From a checkpoint of a small transformer trained on Wikipedia.
Size: 2 heads of 64 (1 for keys and values), MLP 1024 ReLU, vocabulary 1422.
Training: a variant of Muon for these matrices, 96M tokens.
Each number is 500 + 25 x the weight over its row's rms, rounded and kept within 0 to 999. Layers, rows and columns count from 0. Numbers have three digits each. The size before them is the row's rms in percent of the matrix's.

# down: layer 8 MLP down (transposed), 1024x128, rms 0.192, rows 789-813, columns 0-127
# up: layer 8 MLP up, 1024x128, rms 0.352, rows 790-813, columns 0-127
down789 121:505484466515472506519475489494501503530476475494519479499505491457509474455411505515512508497547492513510548460502497494501470466474483548513488510500518528543502494501524472510489545484487495536474519495447468523496495474503511558525514480492498456486521515505493527523473514524494504500517489531514534554496493504499509445515501509509466567468520518526510494500541505539541483525509
up790 091:519446540484516484525464525499540529475555465522510525465505455511528532494505546491494474476503489515488528522447477514483501504519485455489468499481509523461523534474501504477504445472495530455492490494471502505487457529507485499464474489505486512540498480452494525485459521522495477472443489485523484537510505510515475518532488481500509474470545489519495456483496528476510508485475
down790 088:512504510500526509514515502498501514489490510508490504507494508477449492497490467469560527496512491563448489515523460490461539491498495499491533486451476516466514520432481506485551524528484539466540517507484505499487515469505457487502508509517483522528515517539488510536451507479463505488507488512494471500466533535496523474499504515476483483540558484509517545453458472508526509513524
up791 084:509489496512500514542504462502460490473531496520525475523488509538482464468483468547568525498525454521478513478538513491530488484513534522532518502499496464492507502452545473503519523542475493514462452512486512518480484501475516492536505525455491529522467500482482448485501483490517460491477517546512512492504494501459476516478502498503482493497471450502534491495468478465507558531511
down791 084:479495481503483502495481451499509491489464546438474492467511534467509497510542493494486484512507433481528497478513483505551524497482525487493522482488509512463469475447507525491530462514474513485503522542467486492493525492483474489506496484513507447496522519485546507476454449484519524472491474494519486444473497544474469502489462506467532518437529485486509489518509515504504490530519
up792 109:484533498488504541536496449466473512535513523461502488527478521466535451484548501517528473517576514483498519448513501485500515479498489501479481467488481492500523534522518505519505516459471484482491510471514514499519527530511478542529485490461510527502499509505537497528504515485476554566549477475467514466469524513476494549472482482506512495479483515470498491535490497530482502503482
down792 107:454513554460465482482528542503485455479516524495461557534502511495479541511487483502537531487526517542522466500455490508505473531503501505512518494508478461545486487463503480489509491570488486500454516488480494483513535468516506522500498515555464534543509522447463540485469549505500523470483489496483492521512496488474490514495477515488481537516479495507494476500502513474507479511507
up793 097:501448498469532493453515510585496448495499488509508509512505517494524534495518573510508489560492514493482510514494516454453492504518463480470519504500517516478450503513472503499517504486516525518494528543518492561490494521490478475496509498510500504525494492516510530507539514528513484466505467488456498532479478482467508460501466557507525467496491519521513501477475486448490512517518
down793 085:469464484549495487540505505486497491503466501414505528507442511499507555473479486454512482469504502496457485461472507511545474465499514482504509508513509503498515541436483517532490449515510480507493498503531536473480522467517484535428506481475530491480493481489532482502474506515486501448519514528485500496523500493479505546511533502507503488475480504500493531501517514516498509540470
up794 034:530506472515487537511542510498487532492469492480505502513496522484475496506490530500463507469517520504490509530499494464516522482525531537531477497475472464478492525469502468506528466498489494466481497450475464492511523541466502499528549482473551493512481466508490508524521497506508472539496544533487454480494511512449534511517530494535473459485538535500562490471518472514494497432511
down794 035:464481515484454480498491522496483512522437500495454516519488470483522525510503455498493475492511485536496506479493502501513508547483527510502455514493522510518473454485523510463473511484510484500507483477498522515506492511525442483515500486499582526489512525477522520533506497504463554518495452524479503553464513489512490526536504540507508495530517459471486466510480478445541506523469
up795 097:496501503473526522532544465503469510517502507488499496484504489542514507507482542480493547481505507513543472530520498478523501464517526507491510508538517503461488484475468553544468440512487526487503497514498512499506518475524478451471436488475485526500451510536536441477515486513505503556511501483514474521509520505497496493494544520468467465516495520461531477492534477501472532501538
down795 090:506522526513504507523519487445464565506505465514503502510500503467506514494529534527506521487543509530492483509495479477483485495493516542474514496512522520518516509453488467508460539500474475481509533516425489475482492472540490489507467545499458488471513493498558485489498455501523492499514499523502482531527538506457498484510550453525466488511454488516524477465471502476501485537477
up796 110:557505464512493529479504504516528510475488516541495492484521534451526464510490528452512533522511466501512520512519485491539469485542486462502535484493509535514535488510504478468534541535512473505496478522538497483550464518523530463538492484523487496499521486531482477447489510509519503496519517471481447490500468507483500493540508533483491489499446501492503462531485480547520545500532
down796 109:510501462538495504493488497503532474467467507498483447478507494453499481528514532528494494488526490502515509533494529514563485497509515539507527485505531490495505534502509540478487505529546481530513490490463514568542491492526544526449489496460480490530474519522495478471526515492504503498507496500532444482498510506495542466470491435494487467521456490533526468503479497500526517477457
up797 097:466506506487564517474521484449483472457495514491484546487489511476513490497517513468481468519560538460497530531474506522510497484514523498505492485530489484462469517484448462489517474469475506553497521540477530490503489526518493525508513526442479512505473501541504483502544478502501496516445480497473495488499480471490468477509528515485440509508491479459504495537517500525494499453521
down797 096:494498486514497510504512497563486544509478517520502467514512485481531491469515477480561535496535483508503514506455455442503521496496465522499536482504505532517503473490520480489498500441485496493507504484526501472528533490543474468453472491533491477482459481499469556484506503473466527519522513483502481519485485508512526520454469472506558478493510549523512485488465518535518533479520
up798 098:485491529459479538526481496482547497462524464541504500531487512510468495487516545504501487516526492514491492526491491506512500468505466521444527510513506500520529524515474501473515476507499493538454499514523465502534523526487477463521502540539481478488460512529477486498497505529519525510545465541466484482457469485498486479546492465510505506520490494544537447471460549456488520513477
down798 100:532508519478492526519487524511482502488515491516498521495483527495537475518488508553497529518486480453476506518472460502508494499471495510496488510502541563526464478508502483497524550498481505523469504508513503465484492515484486513485499498507506503532490506503522490478485510521535471474497492519502529538466430483497473425511449470496481482485395478489530535505461502510514526529489
up799 072:470479541464478520493521478473462503520524498488482507528547481494476508496502506422494512521495499476510549508518505497522499516467521468494514459498495514462498518449542534497445505529497500495529475454486483519527553489470527492509470489515510499508497464479494434496510505479522498459489460495493476532501538458517506524446486496506479478487485483441473497506501526485525522525503
down799 073:500495532489487524500539466495467469534500552533504491488498503445481537465499486489471521512471554485505487537518467471504483500495473514461499525473498524503503491457502536539479507507508537497534510530473509481474522492499505508521507494524477477513484501535470472532474518505481517499512467507525511571500452483504469524511465514542510479482476507543456525473450512525533542499529
up800 085:494477472552473541514535514449504532480484499503515474479538491510466515506493507493483535527547529484513501516470507542526480467476514500513499525493525506542514503518480496508497502546488529467515489523525557536507480526480537460529493510495503484499493484486541491530454451495479485500507504473482490507489495498453459504537511479477533553489492501498442505554522489462516480541515
down800 088:464494526480486524466519485503524486453544488519450523483507501500472498521474492481496522548488533494515506503465464483514558507504500520490509519513493528495502541568496502460473535529520534457496515515467493541462432498525523499519536492547515500477504494535481467541529539495474484508536511464474467547504479490505496479542505508539504509496490516476511483497493485527509497517521
up801 092:522525448524440481489439473506510487478542523506486486471527479497481534494459481489522483474484482525541467522496502493496512490525515544483507488472503509472503473500498478457520500504483503539457452536493458467520472478538502515491525504455513494538492465546502478518456490466550461538493494470516513499495506460492507478519510519479514497497515509510516437497520506473506532495493
down801 091:516503489485476517528501508485546472497533511482485488466516474467523472543501480501510552500483491536510502518460508523498503485515484525512480507464495556521470437508500525489487498521483491432530520515494488516457497494553530501542535463484505521478488479491510462507442530501464524517496497500492507523476512506539468490465517480483520511524488516539513531511481476475522501520424
up802 027:446513514505543453517511527491488513521512526495525505506454493518496453517500496473548467498478454473523478518494482499486519505492499510512551488490484481535473527537536522485513484503482499497523536497445536493484509500463495507501516529503450494512498453493522521524486476521471449520495519487545561487498535472480522492509464478508474505505528539500515538537533491463531466529486
down802 026:482482539534475527508478456492522504530501497548521446490455485508467511518488529518447509539560509529524522465551521507535543472509491499484508488542490510498484481488529500487530494526538495508512469502499485475517471533464488474464499512492515509450461501552531458494506500516509479486504488522540479500521490491536471524503488508502507502479506498517523538486510484526517433487530
up803 061:472519512542479500511474517478485508496550490508536523513481521487426545500505512476504514494515498527483507518512469530524501478502523509528517480504453516470491498512483504456464488515495530475481481480509544518494530523490528468547544469503483475512539500487520452579499505499530501519541517524479547522479457472547478506524491499505465483483490462505505526510471514516505493455498
down803 063:440469517493460481521486541513495519509525494546504467499481497530508483512448476502497477454475494526493558513502477524564485456505503498479484484500455502511498516512511468497513504533488471492518495476505520496512516532540517480479513511465517516463462489451473536497495463544487511499479499503550453556477488477504511518503526492484491540490516495459526454487458508508495510477501
up804 085:493489463527497479511529518549512495538519496488517484510515495522457479463500508531521474457547475535492491471544472480506467466501486489490493483468493516497532491512516546472483525485510527520491524528489491527493510543446495471450498552476489503471488487490509466505489507482487480530549463462553503488518489516511491522522515477544514478438503510480500511546530533490475505536529
down804 095:471509507501473491440520506539485502507458509517530495504507527513500513498481481511466510499473461514481468504538478479498507531472499503502499492475544513497478508487498498472454507537531543520559467516503475499527484471532415522428500481463507523460525488482478490482504487471522496505510488476528512548506462529528493482500469501523496491467494540534484495521475511471470457486488
up805 102:478541490451459505533452477555499497545502508465515512454458520504521490483536508500518531520484501527492495533504529497504490489479514545496510522472569455484462494519556514506522456457528546477503507495495490507463491489553535464504478487507531501479485494484448492515500489490510479486488467507513535477468515461516491504506510513486498515517484513489500491460468498467467484510527
down805 107:532581494484517503519499487496532505478478535537451507467495499492524519485484490493508550508480501444457502483494488493517506462528494470490482508471532489496462512496517481520468496521513501513457568512517498493490468480509535500507511490438483526493529504464500517529469464488449473510495532509493509522501493447450565526497497486492541497527507518485524493483503494479478502531481
up806 126:504467475469522507540474478530530530487514494526481528527545507489521511499471486515497527492509507498459519543499509466487513525518473524510506494511487519484536524548508515462494464473528528528533489525490498504546477491506481498523533517458522546532487504470513461476491445480493499529470459477511472510499530507505518542519511437470503473454487525476498519464466521467494533497545
down806 115:501495495498516492504475512491464505569510505499500473432489542481493475480465463458459496477572504495507500464535452490492516513498458505499473506495524525503504513503535503487522472516497533494493501533515514424519482483505507472537500508510473510468529511517465544512519541503551521499494534521510493508532472487522509520507488520493486496499543482489513464466480545495490521537540
up807 098:495504505547480509489505513501500503460487462508509480490472456424547466497527504462488500499459492497469521478448490474501504509514483508450474489476489605482494518534481461529495519461514495480497520547488515499480505526513507515468483512515504515522524478454453480511512506497494471505508488480472489483486481500495537503475453504497514478508505479472519477457472457509480525495496
down807 096:469480510530533543477511539517503495490474521481475512500478490454511497518541505525509539494532497516541497472491519446482519508475515497567500447511490500503555463496468503518487510495484522534437520479511488513494515520520539500497510481499484506453516504502480483502530504461473472508571512490505490524490491504537522506495470471534453510530472520512538536494505493530458535513493
up808 093:504469498542460504508523479507536482536510518533475494494472528494530484535461538539478502475485451484487499510499479542473580491483507525529478511490498501487496546512472491515492519431498492498524535484533523499464502496465489523486443494497460506541490494506485500481488517473525515470472497515456512506504477529490481514496478546517495460509493524486453478476535505483530542475491
down808 091:506518526496530496500475501520508486522500519522542486469503500485523514490478486509505513530509513528473505554498522562528510463475470475500527478495492473487487476494510512486473461472458504519514495542551512469506489507520513504468483455537505508497549506510501438537501493461487566557514522480461450505499506483558499495496533500466502499488469521506515500496472563511478486520505
up809 071:524452570509473504517490479521545522478497512500503515492532448570526503520506472509497532534504501540485516503481488561501484490493471496519516505454545475513457502504508489481520504483524534517493535506503465490490540562484481493548479501501529466484489492506528505514498496505529535492497491490486464468528518443492478534510439498504484501525466512526499524497502504535494490482520
down809 077:533457509519507487519473519481426513534500495501469486467523488498499468510498528483536542471522501526476492435519508521492496502462498507537495506457511478511512501507498545544493448545510503500504513518493503474495514484506473487473492506459567510478501543528501472517513472512479483564527516498529499483511496505538523532463470550541517510548491498506464477486528502504499502510496
up810 100:489503491502472515516485524500532554482557455502459482489458516505538477534454542500522484513464467462538503524506452447504483509490477455466506491508491473542502455514495505474522517496524496472521560481541522521507536492511488474516505494518516578490498507532517502544521535486465495509469493512499514476502482516476524496517500502471522490525503505521509511454517506523486512509504
down810 100:487529506490524500503479510521453503529528487511516534464457486468498535451518512489462487520483510485455504471505484464527482521513492530477528508471456517503484523524516446469456492482499538485536511486487535545492490476507509482483496536519493497499498566486466486523457490463480490518484473491479556496534497513449562477481513491473536518509500505496486516518487478511473456480499
up811 110:502477497508519543468478500453489541540485455531445463476517520512452485497517477504504553521503490490536513492516447501523527530471507528479498511470467470499500472528501498504495500477491473460524519474513574507476544475513499513534513510528500543528483474454536479511512477482495479510492482492461502511503494494490523493523486529516533532553463479480541473480499498478512514493502
down811 113:477513491511517515475481492486513452481485483541532472527522472496523498509519525537534510527511519531480507482508430495509495501479503478507488509526484530458476524458469533480523486503496499498478458480498526506515492504525473537463531492503523530493551514493477482518521472495464479484464535534478468518539515471438515488507510521528508468477529498570524530484523504479518488492558
up812 084:515526518539520489523493512516487510524531436489513537510497456517536459455492518492508553514540486503486539509490520502507510479516510553480512531527497523520509475512539487462485525547513483495493525503478505469447538508455531494519524513483463519497518490503476509473512541514551504520507521467463502483478490476460462520493500500521495497502540500453523528487549528481530509483475
down812 084:484485486512546503469477482519491501508430491507522466512452481479471486497462478506473523509504516489504506488501514513493497472478490528476461500507483420526540502498503503501509540508476548471470493517517494494455499486510480525475480482510542514522519442457486505501502524523512473549479489473513516475466546507530511478542470458506511509554518477513512518527478503551477496495534
up813 110:493506516461482495525467518475512446471485497495517538463481511531504527479526484513559485532515502492442454515493460477501473446508457531472536490511505532535509483480538538470454458505490475482520510509496510538546505506498468490509488412487477526491498490493517518507514503541509525524513522479497507480542491492479500520494492482491504494500470483499547516528495495514517529494533
down813 110:455504575469464432485488498522538481480499523523509503506465449483500478549474494510467546529532511498463460497521523504511509502511485513501496516491519495482524515502463515526494483474491490513500457476492497532489520504469486492507484461508523496488498531436532514523497511501460469463482473491500499451563496487474487476516538469492528545509460476527507515494491489508516498473490